config.yaml
n_head: 5
activation: "squared_relu"
norm: "rmsnorm"
attn_scale: 0.169
tie_embeddings: false
parallel_block: false
init: "orth"
init_std_qkv: 0.0283
init_std_up: 0.0283
init_std_down: 0.0
lr_head: 0.00907
warmup_steps: 127
steps: 2237
Each number is 128 + 24 x the weight over its row's rms, rounded and kept within 0 to 255. Layers, rows and columns count from 0. Numbers have three digits each. The size before them is the row's rms in percent of the matrix's.

# up: layer 3 MLP up, 1280x320, rms 0.097, rows 1085-1264, columns 64-95
# down: layer 3 MLP down (transposed), 1280x320, rms 0.0858, rows 1085-1264, columns 64-95
up1085 091:129138102164111160082128111074137091119119178151150137151115119131123148122113113059190117091105
down1085 098:120135170139162103129084135168142149136117138154073127090123165084114123112084096117147119137105
up1086 106:140134098097130144153150129097102118113092105111163145111102114139110127149163127150134132103135
down1086 103:120110162128101142113094123137136106119107165118101141158100149140131118099109141156110127138127
up1087 095:170120119156135077121123136145146186086127155108150135117115165184106110156134138133143115110166
down1087 085:111108136139161119143133108126167114158085139130121139157155128130125136123102099145099114141152
up1088 108:144136116089094124148183080112132115110153126156168123089087152157135129119128144121115116102132
down1088 104:086098141167116142119139115125119123105167117132156157152074132106142093133112131129076148120084
up1089 107:141147081120150143106135133143114141140130167115139143106096105112149167173077093128110109151111
down1089 104:155114149170125114132122096157091104056121110127119156132094089139163118091118138147137109149131
up1090 115:137125140137171154087144128117118153133091090114120128125154099153214131099108112104147116108094
down1090 112:134120128131153095110133179133136116128112081133113160113120153136173137121159110136141107109131
up1091 100:157162111120113131164112099133129183087106109146138149180137099107113132103145115137143162155167
down1091 105:132114147145116141102087154145116123164107180147132169147135129167115122103105134132132125143124
up1092 092:156088127125103144176173110152098106166135142111057099116162109142129126121114137136071153148108
down1092 098:158099060149079129135140153098134124138182165094161188148125146157109144107124134156121100131167
up1093 112:162157091139135146099131110102176137135149175084176087125115158122103119129096115105122130123100
down1093 109:098148167166137150130110145145158089112109152128119106109115150153142118130154130098135125134129
up1094 096:148144119160098209139115162115098154139127118089170159117159151149118125151178092129172123119119
down1094 101:083162132123127162146144150170106133145135095151133113152130119115096157133124113189130135127162
up1095 087:102133183128126133091179130133112112157136118149086131124127055128113162133095134121127161153119
down1095 102:143126150117145116118110172125157091172120141122149131105149125104137171104067118166111143183198
up1096 096:162133110107117132138176149131129123118123091162117132103160163097108127123097130120084140126126
down1096 095:131123128148141139122138122155081145113122109152115147144105121126108132139096154146119140102087
up1097 089:109121132175178074129155124122163139120150076153161124168161116162151144087139124166145123127145
down1097 094:135149138152098134092081123145135156134134105129084152109184117113095107128150092133095162128105
up1098 087:128094137105110118070062119118121127097147124086194122178167093147124106175108118116143160129081
down1098 091:102145142137147150097142098147076116116097136141090114119152172112104156107162162108127140106128
up1099 087:149123139110128121143123130089154083141130174097074105099106162173143147091120094097131151153114
down1099 084:078155101114150100131097112139164093102171104145117150136086114161099127154111092095075126147140
up1100 107:131137121132086162136165136132094119158164122097139088130129107140125145135170107127095160118110
down1100 114:139114087099077132096122157129112162117127106139105157110126123128086143116126147138142114096110
up1101 097:132132134096105118094126147156133128113078155135107135127144103146137124141128086099126168154132
down1101 091:113138147169157130092162124098075132121118129136147109125124140115170144091142150145155102095148
up1102 104:082120096082151175111102134121085107141146108143137099147164138154126147159131108170094136137095
down1102 113:098127172120153110118143114127133123156116089102116143119113149083125184137101186154168142106150
up1103 107:119156136172124134114097146130113123103135115101174141133100134110147112147162141127106146107087
down1103 107:131151126101166078163124126111117118121112108163126116139107120111117081155140158114155126173130
up1104 103:127169153111168112146117141110160139147143167132141128078143092124122110141167137151127133104110
down1104 103:170115121120145125101112068150085126147127154127135094127136106136132116141098120141105138102111
up1105 109:150130143127125127135107091162134143143145129077108154118157136148119146153147159144100104122136
down1105 111:086129153091111117147152124142126078135135131110142134095137132140125153096143116156113138102094
up1106 099:112147112115102136181184112119152148139163116149112159099137147122125093151138147119135108132137
down1106 103:135145136109084129141141104147093152114124131223132147134108132147109112111127139109133149149142
up1107 098:184110132136078117127138123085146158122131100113151124169133117166135140166114110141153120146153
down1107 085:142161145138130093140112105110102093109084138131114103130124118139094112129133111131138133068133
up1108 094:136109137119117152109147064153148151162095124137111146091153097140151135175142124180137095152131
down1108 101:123169130135174118130131159100134094170146119133148141107086093110142111087110113145146086147130
up1109 093:114144127155104146112130148125155120064125160149134137128153120149156125096109108124142122112141
down1109 098:120173165139109121095096116127099110142093090143114134168128170122092084113156127133133100122181
up1110 113:129121144118143116112122146120131108162156094119140105149112119123180097145089106101118166129114
down1110 109:139114138131126157151140096123097119116112065122171122133138099111163101155127117156144144074145
up1111 075:144153133155124144165143087149136141133114148132152142143158135125149111106105114147129146165082
down1111 066:179111090122156102118090136132127159127138129098138140110135127132140146114128156111145092106165
up1112 089:156118129101155144139132147086137159114141120117154164147180112119108138134135094130109101151147
down1112 090:086135126111119159151140115126167085163114146152108108131051147151141147095145095075142132144121
up1113 102:112146112130119076108135129156168178112116104123108056104135117114153124123139108174135127127135
down1113 100:122141121125098130124113139120094124135106105136140112127155133152118112120153114110131109133138
up1114 100:129071103112112104083121141100127123104126119117149103125131092131143077113116133164146113083155
down1114 108:153152125103132119114146101117140145089137143136139130133122125133061127105115135108139142144120
up1115 104:134158144121109155096151099098100098131086170130109093136138171126124111097106126118111132162144
down1115 112:097111095134128157141136110126118109154086147112128092145122090127111098100165111134061091134127
up1116 093:150142111137138094143136156078077117178148134138147077177138153135150118106103128164087032105116
down1116 100:127147138143122098150152179139125157167175118111109127135101118121149125130102101142130117126154
up1117 098:170146145158155130164124085156104179130100131156129127124167149112127101153206123128118158120128
down1117 102:110135137087122110108124132118133140145145138132153102108119180123146127114101157139133150141131
up1118 096:140173114115126155124164140100104125121099148139116140157137138151095092144160098092128130139135
down1118 095:142140144140143141126109171148121152153144124103121176102182148137150126092093154135134145166103
up1119 054:122119123089135121063141096104108127167160100164115120149130118126117139075101132093109129098142
down1119 050:153132089147107138116133088146114108147147141125168117147122161132139116089159103157134109113130
up1120 114:090176104122134186130116139095109103135124124118132105064153149120107132100166115125128091184084
down1120 105:086132051118155138137138129140084107127099127081149114119151143145110141093091142150115109093126
up1121 109:095133130131100137119104114136195111130139083169135084112127155099112136105133125129105183157120
down1121 101:144117110109116105128118165177135127136154101093116115135121132124101153148148149175101134126138
up1122 089:118128121115152164135116146172129109079146079143108107085133116104161136163139123148107136097125
down1122 095:130106111159159139126147117101153156135132119157156122140168098119118121138163147146145132104142
up1123 107:139154133093154143120170095140131118100134137104112129106100094106137110128169115126074139120121
down1123 105:135163203118118116122108114178100102178090151142124136114133113107114126116129103164111146136098
up1124 096:194130162128082153130127113115126128131152137170164140102161117121118138168129110092123129121169
down1124 096:109118149079140139131111155142104084132141115131119114109171172144169135107145136164133126135100
up1125 115:150123130142119118061161152150127162105142145131125090133171100117124126152142144086152118128143
down1125 112:121109114141093119132125117137103158142124117155127165157134161147130115111133121146110157097143
up1126 092:151126139138152135105115044096126137079140119137103156133116145141165081129215115117084102151149
down1126 091:117116116122170133103091143126148130139142137149149180119100141166140091115112118154086123152138
up1127 081:082114114139147127120142090137124104135137142144118129195096129106130105153124125098111135106109
down1127 082:123131142158119164144139160135070130135116087117168108126125074132122148114094165147114118157139
up1128 099:091116095140122138139108178124127156136132136157101167093137105131180136164116080151118135126134
down1128 106:109109139177140112142153125134109136149146112116121194106110163093104132102138135146144143121167
up1129 096:149131121145158088077173161122132139139055129075086140141103137129139082107100112127083143145112
down1129 100:144109155127163137133098149084157162099113085111160112098161128158159145132129164139135144091107
up1130 105:152146123122095093196095172150139110124086116143163129143153092130121142132130119111116103133092
down1130 105:113142081097140148094131084111123125163124107098138094126120094112113109155117157128114127099131
up1131 113:104109134151108153133081126117128084148104114139157156121153102118144131108171101131130088124102
down1131 108:139111156140118160112123107108076191123133109131139150199109146141128120110092135127123144106143
up1132 092:149103174165151140101136125169173120122106131124149101161200132105102110152126160149099101101139
down1132 095:152176131135128134090145127094139066157118143119106139102170122137123129143128110155121131095135
up1133 096:139135175105169114172144151133150145090100146119117155117186050116151134118143156098137149118115
down1133 087:135126145111122123123131098115129154123161105121119121121105161116120131126125167142151126145109
up1134 108:122156129067114104098144114080131134140118091126106081143102090169122126166130139095134122153127
down1134 108:130082082136199124181125110145104113106135157132134152121099130157132096127083123111180182118153
up1135 099:180105117133151186138133133122149135102129084127079139121107140097156129138098116130111134113127
down1135 096:095119126178127144122165148179107140103132169121145093139132127159168151123118114091132114184200
up1136 090:135130108130133149123117154091115131120132137095173089129153101115135113086123118131080093135107
down1136 089:123101147116093116156122084129159149122111130137096124131119126126111154062138128121127118157118
up1137 095:141122157123093121171171158174150143143108096176121164165162134117135108151116047128157156111091
down1137 103:121135122113124156146147195139098125102157107128107107140154131094141143131138108092125111093120
up1138 111:139156152132121145086135122105157140141125160135154145126121135118143105099103081126168176151141
down1138 109:140140093101133168136117119142122142131145146115104155120126138122077109093108086099130085128143
up1139 112:151130123108092152126169113114108144115141128137107129111103115136082138182128105132151046139110
down1139 107:182108119132171145117155133173154102114098138149143115108127149129133154168128139117117120111120
up1140 104:155144126130113135149125126127136084063142077137132169103126129121154110128127160120136129164142
down1140 106:155149122139140108135135088089121121136123132143146143124141188098112132158088103149137113096150
up1141 090:117145152118128139111114130080141130114143147167080112091113080208095150099125111120153128118142
down1141 098:109076142081149133158143178121097151110162082062119092128110137116131093078128120151147178088149
up1142 095:123132139090114085127202119090128183141125142178136109175113076120125117160149112122111160127135
down1142 097:103128125172115066106158106120131151140130120126156106119173154137152138121117097136171110131093
up1143 100:154106139111134115148104165102138094085147167131167152106135152142151114111132114114154147127134
down1143 099:125124111098165117081095125131119126116169136139146088106097137093130122136140142128132134152121
up1144 099:106135143131131151112119114152157132113146183085155108116105124125130107136129152119090094124156
down1144 097:124086160100158082133130154145139105098130115156117181172085151098151154118135160113138071129136
up1145 100:113120126124124113163147114126154134122144093098152085152185149129104066132114081125151134111144
down1145 093:140155074116126070130112140166115085127135125096135086122110125144137124121132115112147144110159
up1146 095:149133133118046116122131094130155145157155102142112114118141132154142111189096111121129140133144
down1146 094:138136119156090113130085154161140094132134096109135124109096143160131147116071112097098113097103
up1147 108:103142138094122119155097114143077090093144171116132121160136114137125119124137145153152101141098
down1147 112:098167130105131182120134125131151108132145156127104092133152135132137139143125113093096137152128
up1148 104:115107106126138178115135111107144151135132126130088131138158184109125159108136167102146074129128
down1148 096:105135107117162098125120193114147101067169121107089156132140145084113104137076123118109142114134
up1149 092:146119160098121147130125109174130147141148150120125144131135121100177156145129099128127073210107
down1149 092:115166084134142068146118130135110148120110144167159121095141121163113125140127143134134154072137
up1150 100:117141155121140097117102173112105126156104115111137154115164128114142080113152120131091100131110
down1150 102:157123101102151122141104101157117129098144094133097130145106121147090158116160156134144138134116
up1151 093:153134154090116114130148143117132098090129094113104117162124101092118108116118172151122133133116
down1151 094:110092125122125152135153107147139108117109112096138139116102107120114114115149142127134092109112
up1152 104:117125130135104135094055129133109150103135140122135114167098111147124126140105150112112137129132
down1152 107:149132143154167136141143073152125149097093147102142135116117141086122111094135111123176129146122
up1153 109:164108130118144122084108125132105095108154133096128153141164133114136111149169155090123161145083
down1153 106:155141140157156124095108154095134159099136156122101077114132135172118134136109122191119135154111
up1154 084:141123140087103132125187166141179149087103126117124136084209086146117114143130110139134157144155
down1154 098:109142159108150125125147126146127109155169157126141051105119140142116123132121127148111154127151
up1155 115:130190117141131141158115126101147104115095136078113128154152136128113171080112156115126089093167
down1155 080:152141132141114161153095097127104089150102143100132118156118110131131124090133137128137149099122
up1156 104:099124122126128106146151155129107144145154128137122129065121147174120168095144104091133095107129
down1156 098:090157122122185150169130147182100095115158149154111145115125147138128165155148146122100119144123
up1157 097:128130128103154146154152142112103147108098131181170158099115106104107158134128121109104137109171
down1157 098:159097110104124105159140144140137153129156168115104164114089131137184096092164174095111098178120
up1158 106:138115145091133147166131117082130124087104129145142112098118135157107104121160139146183124092115
down1158 110:170135135107140107124150110095155113109142160128135094098123154159112150132124137097136113174150
up1159 104:159138114140132140156130137159147129128122151135136166099133145138139134126157149119085163178126
down1159 107:157170147133134154157138113133157084109127102152137166122148167124093140142113108148142108133128
up1160 088:109121131100131118143118134118111069154121139140152129123136124148126095112155118113154132130174
down1160 084:135129135149120132095142144170154127139134105123121126138138165120125138097093139118138119169137
up1161 109:117139123082147100129131140103132124115113137200101108127142110118133109128187108170159099141112
down1161 108:103094148089148101139145153145104136155135106138124125131117154118184073132131125154114129101134
up1162 102:142137118134178205139185125120151089088086120139140131158158135143102086138125112143116140092102
down1162 105:118139120100117157117129091124124119116078157152164129109131117117113157161121135167140125162121
up1163 102:122116125158111130178115126135136095114092095137129123108144109129141117137147127105168196097127
down1163 105:110140150115123134121097107102137109124152117151150134117146130148141119104089142129121160176208
up1164 101:140111129110147140093152057099120108103122138135189124161098134141112102182180092149105126139099
down1164 100:131087179148172122116109139144117136142114146157159134116134106156126118120124153109113141134181
up1165 096:126096101090129093116113159130088160106090133124136121149166148099176089118145139099088111125204
down1165 090:126148162137155147144093098175106139133120136096129130150147142112117120114116111134115162149142
up1166 102:112119118122109119137116128140130076128136166112128101129156107137140085127122098162097142144166
down1166 091:165113098136106124089165097131089130135124124098143158105104115162115121224161116124135112120135
up1167 098:144124106120124145084140132117113161149092136113102151128145141118100121119107115128122143150109
down1167 090:114145145117161149165132143169108126125154137136136145165125112143138161146107162155192146126104
up1168 104:149121113152153139137101160104153126137114146170104126159189123107097108144116135100146061129123
down1168 088:065135101157150122116096163156101118108163167154129138128129134141116206116119133107124109093167
up1169 104:099102134164144103106110123146141089089134141173125157099129069108117142058147081151129151115141
down1169 102:099143069120120149138090102122121104110132124159127161170131146121138142140165166129103121142108
up1170 096:130139107122141142150146140085119133120100093123163143168127109139142100104128117121114104112134
down1170 106:083125106156141122126134152113139124082144125129123097116168154134073134100079169157097127120162
up1171 105:136111155121104124143125158107178121180120115151151099110099092136131120121110096116103119172160
down1171 105:121100137117117149125134114151134116118141126154093096149101172141101116155109123159135133150128
up1172 052:152139112109150172137096151118152116142107125126116093114153117103148128146133110138136139124135
down1172 051:160098123130133194136160111152130151112116123132122151136128167163141105108088103135112103171066
up1173 092:153132121131107127090168168102149130136127111132101150142120123132087123102159137128089092143125
down1173 091:120127165130122133140143144130089144159169128120060097093089153136166101113124144121149116118090
up1174 106:147170135159141144134138150108127098122095138134132124086124138134120147198130125123131115108154
down1174 103:172092151123161095126167110171176096105170135129156121127097107164146156138101130114142131088140
up1175 086:093143142122138133134142133105145138118175115109142132157170188132118117184176126113138129170133
down1175 093:138124110105104105099115124145122160138151145148134150084090137154123123112098134136116142117074
up1176 100:131126120136140127132136148139054108123146111071145130076132102149141146138148100143117121132104
down1176 093:128148140126117125140087147118103134110107107116127080136116116114117117117091108084141123122077
up1177 102:175149146121115128084173124150153163129095103142147127137085119135136107166126122123094175158126
down1177 106:119167117128113120113089134159130123116098142115085134121119101108137101109101120142121149100117
up1178 106:132146128143128149141139094093135186130097083145152168124139142145121111147075137132121108133149
down1178 098:105135112145119123108124139097072108119133129106159159095160154119141121105102147130097166119132
up1179 102:141135119141130091082091110157161122147105144072141107126148064120089137117102140062136132097126
down1179 093:115151120152118148084152152112115151149105136117120128124127113113107110122131080090134084087143
up1180 103:134130110081157146153149144140094139136114146110137175135135109112146078116125134152139098103137
down1180 099:128114104148118097142110110135137150151121144112127161103152115180113176126121094124137158167148
up1181 095:153194118107153130106110129167113141126142124129174147147112104115121140156135103067139143102160
down1181 093:130115161105114152096161101087134143154093120068152128112093117118116165144083143156108069121111
up1182 080:116139089119133136133137173092146149145130145149132133158164131153122140135149144138128144136117
down1182 089:100128125164121140093167079134130133128108141122091098097114136116128112115089085113112126142134
up1183 103:169130144112087104125126122144107110103167109162159147109107105133168149133131122125159139122163
down1183 093:121142141123134132139135079137130102154132146112137132119117101108108141081091113168099111116114
up1184 092:158118177107111143118119103125103130123121130057148119151176140155134101152154126084122152152138
down1184 105:128147152104122144134093141152116112110131091127115158102108133127145125102150142133115099102190
up1185 099:056121160090136120117107120107144132128110128165122100145127140142161087119137132132117136120133
down1185 109:124101146117156088134151113135143094136167097106101130128095103120122131109164118181136180114169
up1186 100:128115187133078144139137115124104118100089127158120107128128122122127111088123104085139137124131
down1186 095:141133124140129104156094063193120111130138110120087100102154143100112111121124139133130143138128
up1187 088:138120151119131115176137171117115160128146094116156121142134121096126097120171160141127124131160
down1187 094:105140105132121105110173155123136125123142095107113115128128126113149132134141158123101138189131
up1188 110:173149122106125110146114120083155096162086099137146127110114098123165126124132118112136111139120
down1188 111:125127112126116121154142112113134154128144131148121149180131165103081171122094114107134133134093
up1189 114:132132147098153127103150110114124118132140125138077122081149090143123108101138132126132065144127
down1189 107:054105136113143118134127132082075146119138137160146123129126126090080121122136091138118173131140
up1190 107:184084096162110145142163099088125118128117155131143143066125110114104119102126143078131104116149
down1190 095:137124139134117137120118129094102149078137139144117107138123141091084118126074148159175092079128
up1191 109:163093151153137135134101137091117135173135113173145166114116113159129154133166105114157093135114
down1191 117:120095150144134118153126098133119105150182130141112126138139120109143120102123123152129125129134
up1192 095:127152104114129108144125133120137146137132084116154160121160096163169133149088113163145117103105
down1192 104:117136161140112101106147116144125153159165176146152098098099149136091128110121126122138120123116
up1193 102:150123161157106135145107132127113139118094159130115127098075122115166122160124105147134115144143
down1193 104:150110138096167162131134104120128139127166126135139145149106154147147176127160128109091113147112
up1194 106:128155068151113137138135150089091146070125123130126113126102113126116149144148085160138092153123
down1194 103:090116144127123094103113166137134141138125066132101099130123160104146116124097098134087100092130
up1195 104:135089149155120126124140106124103135140127106114113136195189120142122105149120094123115119121122
down1195 094:091162107145100146091103132143092103108102112127127109111131118143103111087129109165121100127147
up1196 113:147111135101138133099101150084139117129138112115165101136113124113183076122148127101161122131159
down1196 112:123128117123151168116123131115126130136100156140166124159125101075142139125081092136091166129147
up1197 109:112140091141043143170107153162159114106118119170105139099146109084090146100115138112145142124099
down1197 111:140152135105113161157084099149131149161159097124116105129120164118111120125184121138107103210156
up1198 097:127131150117135113110148115087153133135113134100135122132133131165124094165101096144128138153178
down1198 095:069121135136114097164161097143112095105084100115120148124139117145157142094137120160132098128124
up1199 097:120133117116085101127146126113094126134140156092160138116095127191126110175127116117096096130101
down1199 102:122166121149111142100126099060144107117114104104143140119133121150142139132095127098133130174165
up1200 101:175114135149133149133105122161170167137118112083161120125167084129110170118157064090085100172152
down1200 101:119101121107101121109130137113106118135106099120113146134162136130146104103103129131094088124124
up1201 100:144119124143084094111162144153125128116123122131154119126128140104098098145135106147109108154128
down1201 100:131142142105105141165131130162124106154170140136149116132137143142130143144116137121174110113143
up1202 097:141138124136091160128156102129147119095122149088181085141169125183135162124179133142121157144127
down1202 089:129155141098129127135104106163103157149106107107134129099090164113171128116102171203150096109123
up1203 099:143118104109098162139184148147132127121084093119115161145137093126131096123091117150140114149115
down1203 106:113138143126107136165112083155119108141156131120154141135088112077128118183140099135109159165142
up1204 101:146118127115145165129078182157127089124155124076090122148150099148097106139084137104095128096088
down1204 106:109179086118141149169089151100124111110138081112163124106086129144118138145118170148125090159129
up1205 115:143117085132129191118144095109134148135138131137148127169155118135156140147112114103133115142104
down1205 102:175130128112116122101130142141149166101153073145154118150110082138108120158124112105090111112156
up1206 095:153147125138153124107089103130117094099153139077155139117151128131137110158162097135117119106143
down1206 114:123124120116114109136145121118102132092177176155127128116132145112052121082161118189094153117116
up1207 094:118098162101092132129066127120127154127125124128137162159107155165114136130096104106144150129093
down1207 102:154119085128150120133139110142115120142162131106157152151118166143153120123084131104183130114125
up1208 101:150169176139157149136151136136137151133122177153120166116145159167110128146103113133105140156093
down1208 102:185142081143097073122109136156141107150154142121169133120144114114114132134119096116121134118098
up1209 115:156192121144162112132184095117127136144122161161128107148154122141096122169117110119148122153123
down1209 111:132105060117174145103114126183122117101124140146174152120119160164117087155160116099146127119151
up1210 107:121107096142132120113094091102139147108118132129079084093133146126108122164125060127171094147125
down1210 109:088126115116111143104152110122138133117157116120109098149118114135124107133184125138151122140122
up1211 107:140152126133122122094136110116113123116143112130084130171112138151107095133150116109158139136119
down1211 106:131114121123133123081134114133116104122135087114128093124107167135152127136142132121080151130144
up1212 105:177139141104171153164147151119145106149109156083103144109136075120127104130068119131086136126081
down1212 103:142162116117126135116145111093143130116154087118159111141119152094091095137106120157136142105107
up1213 116:146099122170129127132143132076132096086113100134094088146146069106142158108127154113105105139080
down1213 112:133093163105121154137126154129140111119119129170134132176113078160136106077132114118149128107135
up1214 102:128115128119144130130143133116128172076111112155216126140102138073124135130124129107150133139165
down1214 092:116116148134143150133083115145154095091096121103124140087119127118145124109124139104115161139136
up1215 091:164133106123074093138172113161162129109144135139119120144102093144147156148148136136153132193133
down1215 096:107139102122174089112102154138108107124120139109151153131163165121125161122104141130139133109144
up1216 102:145118120109142115069104134152127120134128119113182066119151110116115069173177163209133143100109
down1216 101:132168128136143118127135184212135144136136112123107094101111148154169106117124130132135098118145
up1217 097:127131120148152144142142157149122147108126118122090129163159123134142110140093107113100111132102
down1217 103:107107141094160139113124129141108125146117174171166133112132102115109136102094076137121062108124
up1218 047:139138132118122144116138148109149129133111156167078135153125121137100069122128111194124160113099
down1218 046:113073060123108154103120125094185160135112133144100149179134142145128117134084091134138123125114
up1219 100:107090128150119095153138110113139125125163121137125147195128129122141147168160116103143158154117
down1219 107:056163127122147149173116103138124157119148160163104088126142185124137150103130119128167096106105
up1220 105:172089156104134096105121119086101114095107123138091101216131108078111111096118107095132111100127
down1220 096:145166111104119162099114111139100169117069104112124112144150104136144117091134120156145125157161
up1221 108:115105162143110116140124165116115151135099100111128123133095150082173129126137121077161151081132
down1221 110:136136121103158108134158153167154134150110142117125085120055106115100109113139148147151144108105
up1222 094:131102136144122186146109106138118151122111145109148119096170133125086120157139141155078139135147
down1222 100:113113136166094171101105106143114111112123147088097143136096103120117164098136161112131141118116
up1223 098:155150136158121067123134123142087141142109154110160108119105138107131119156133087103116135129095
down1223 090:132103152136129131119131136094123143154151126110120120090118145092149143143151106096128156126133
up1224 096:138138107111138123129123140121077091128136138133153106091132086137118126154137123131143131126122
down1224 100:096104104114166167154095129141104094102082117114167114096156145111135075099125114152130155146120
up1225 102:127137118169127147129155166137154132132071149153174133132127122093165144143110133127107147170105
down1225 086:154152157105108135145153100163128149110098106150098098135091121114148147130120190140125132158139
up1226 103:134131164089132182153157135073089118134109081062071100085106107133133109145102185120113106080101
down1226 108:123174093107124114096152157140148139142114125144091152073144088106124104118143142146149104141138
up1227 107:117153115171131098153123103122117118108138091100126104135136091094131096103164121153096125109146
down1227 093:094170138086112097129107114169150112130096136086143139127146104097146108126085114086127147103101
up1228 103:117140122089133163170155089148153125098113175127096130104148121143137152129153144091091134168122
down1228 107:066115142138114122098094174111103120113111124176184096123139196129113152121111105132113118084111
up1229 097:118132142130160152159113152147145112115140084125136124133137145127100132127146127137132129117126
down1229 098:076115091122141130132153193122148136160129115102159159162106126130145129100088098111130132122127
up1230 098:145087112122123161081130133081121129166081139114060157163117070137131157128095121142101154155121
down1230 102:147141141097093086134136154116046148112105136121128147134110159140165119144071126110107160075166
up1231 097:132172125161171153147185143074137115135130144179105164138123104138106094072167103113171119119107
down1231 100:136135139133092145124131152130160103108139172182137115100143107140144096167155115121173136142130
up1232 115:118147065133123164127154114129110122136097134113168129191108130131088144127109135106145200120119
down1232 093:118165169125140140129177122196134150099078150101100096116160167071108155169136131130128127141114
up1233 104:201166139171161165155113131112114138149101129155195116120124099136125134120127134118137129131163
down1233 103:093146138152120159151092113106122113119071115125133137103157085144145136146145136176141121093110
up1234 101:114133106153156150133119143147111095137080131112070158146127109177106126105142141170164155121130
down1234 077:108135130122158171155102096114092142099135130093100139129114118124134132115155121134153099123121
up1235 097:130127187104094134112161131118169197162135134157128140098130165115148110145118102123158135111138
down1235 103:091150149129101076175120143117122117157115162136120147157136142107097095129113091149107099092157
up1236 099:089131142131118114139140119064106123128144150130148133120090130090121168150115073082116099106126
down1236 106:120134158106109115121150113148126120101109131125083162140163127182122173136135182127138127115144
up1237 081:111125132080143101116112109115147117106094099148137112142136146159165156168150148143146120114168
down1237 080:123126141155102125119147155092151170126125178117132118145146163137142138148132100129116125097166
up1238 103:144134114135125146113121117121129147153092156127128128145094121158142105113166140115130132087144
down1238 104:133152102119139113116129114110075120156134122132133133150095147098133139108128105141099123141139
up1239 102:133133118129147133127141077130108146125103130149144105140149126162168127116067106107115143110117
down1239 092:123128130111111112136170147117163125122161107080117129124087144110130149118076126135129132157118
up1240 100:129115102132100170110172065096092147131163102097140120129149111113122137121137122114148160147095
down1240 100:151102116100164166123109151122139129121134151113119158135131155167135160128095142119092081058113
up1241 109:149104089122116129155124131112141158155159087124075180142163126124146155124101148075130130133128
down1241 112:114120169130140156127098078103119130152128146117163140121098124116092168123163156127112130120117
up1242 088:076110174120150134138152177152125153126141132095122112153120089153135133128136132180136195095154
down1242 104:096133122109135131089104132140140131111146126137108153114109095102109143147182155132120093118140
up1243 102:101148132141133105085183126076135072089095141124101158117126133108124124099114121161139084155105
down1243 110:119100163137137117159142118136129049161095110159151161111164144105115150087125111170118136135115
up1244 101:118126138150155117107094131098151124136141150128116152172163124141123124136138138114161137135154
down1244 103:141089117135132121107089111094152126146117144203140126158150129129092154131108130108161114162069
up1245 108:158145122144096151121099122086151112121135109112139164131119078117138150130100109157121119162122
down1245 101:116095094139166137124096086151111135139147175115138151142144128133148149107146109127180182111160
up1246 104:136100090159092107077104128185117128131095137117145101163141152153139141170116155119138093149102
down1246 102:128125135107132145109111173136137124114116155142131154127113107145095146150099133119131078150149
up1247 087:107090142116109134138113129110150176163100095131134126127161122115146076186102106099121182166134
down1247 085:133130119118130099101153116119116145108133192101122132123102129134112149120118136144135081147141
up1248 106:125076145071171115141117082090126129140149110099134093109087100107162146155132151112138167123080
down1248 098:079088100184117111156133090123167142126163149133112125116094110151109094096148189117141119143095
up1249 092:147145136130099121165130146112131186129171139122128145105145169110104093121112102132124068109155
down1249 089:132163124138133141127062133140092154135110130099166104149119094124175167122106152153126094082145
up1250 110:110091090108046146134108157113094146113116131105119170155170119157111133115147109114134140133140
down1250 108:152149077122074099152110153165090157110114154185110146084144133129132139142121096148135138106131
up1251 089:089140124129111129129130143113149151100114105147123149125133132130158099166114103133119150093110
down1251 089:109079143121131124168165061155123136107158133142148184134140168121099124112123150151074123148158
up1252 110:091154190097124192154133114123136126101152122100156127141129130107103115111123122140141110143121
down1252 114:141114098162125099135138115146114126112069135165113113096136166125104107152150114177127081147152
up1253 109:092132093148139134110140136150102098111141114161142142121144113136149095100155131139115123144147
down1253 096:106140161079181157153144156153110118072111139167153158077179132150138132142144146099126091131172
up1254 106:104051120113115121122112154139114130135133119105121129133185110147160150161084105117142089132138
down1254 098:132085150132122128116148123151128143115119120139133139113112160159108140100122101122165087127177
up1255 095:154115155133108119133128151140154127135133155147109126126108140135137120083178136192087149141124
down1255 104:155126119133121139141097131091115142151101140133182122128106134106144103105126141176169145084117
up1256 094:150143101083100137133143157149135166114195117105146132074121139160165082143142106140146122114127
down1256 088:166116146114141110121134119118146108151120118142133153085121137112107137130114125105153143130154
up1257 087:141115135113116110144073139141100144136152155131113111167135125102138122159127125118135101148123
down1257 091:121136122116135146137113144120131104154076163122156113143130148138119133113126157113101110107105
up1258 094:138112135124135161107114137140142107111109113132145087147206158169145163134140128137124124140092
down1258 087:113144131138134145118128129130100126127105018096144109086049143149146163127126134135156127101168
up1259 089:154136139117077117154183143140150158108112167118116119084132121111121165127093134157146095101110
down1259 085:089136158147150137105129117152121126117127133137129111095096118122117118151116105132206124152129
up1260 099:116121125147099138142102116127125154133119107102137173129106168115111100145169105117125151122118
down1260 099:111132100132135170118100114109136106119115117075105143168153087117116146091132099100113078066094
up1261 101:187123095116099136104143139114145110138160159153093116127102112155135125130177135161106123123093
down1261 108:141123153127139160146102131164156100150156095102148123129108171137146142148114165098144104115154
up1262 110:112112093122176149132157132095104111126084137130139115155131085100138120099156142145109158133158
down1262 107:138155104121150135141111103149113160154118145119128122149142135109141177105110140115158135164101
up1263 116:153136155118129136116143139107121110121111118102120107169145067131099102094138133095127177126074
down1263 110:095106136098130129106136155151081151110126124146130144141160114144181145112159155156152075127129
up1264 095:151129125095115118154136144111133131123102134112158124143117155107115142126162152127115137162128
down1264 082:111126124089095128099154134090089127105098117151150154094105146089113158121100086095142147138158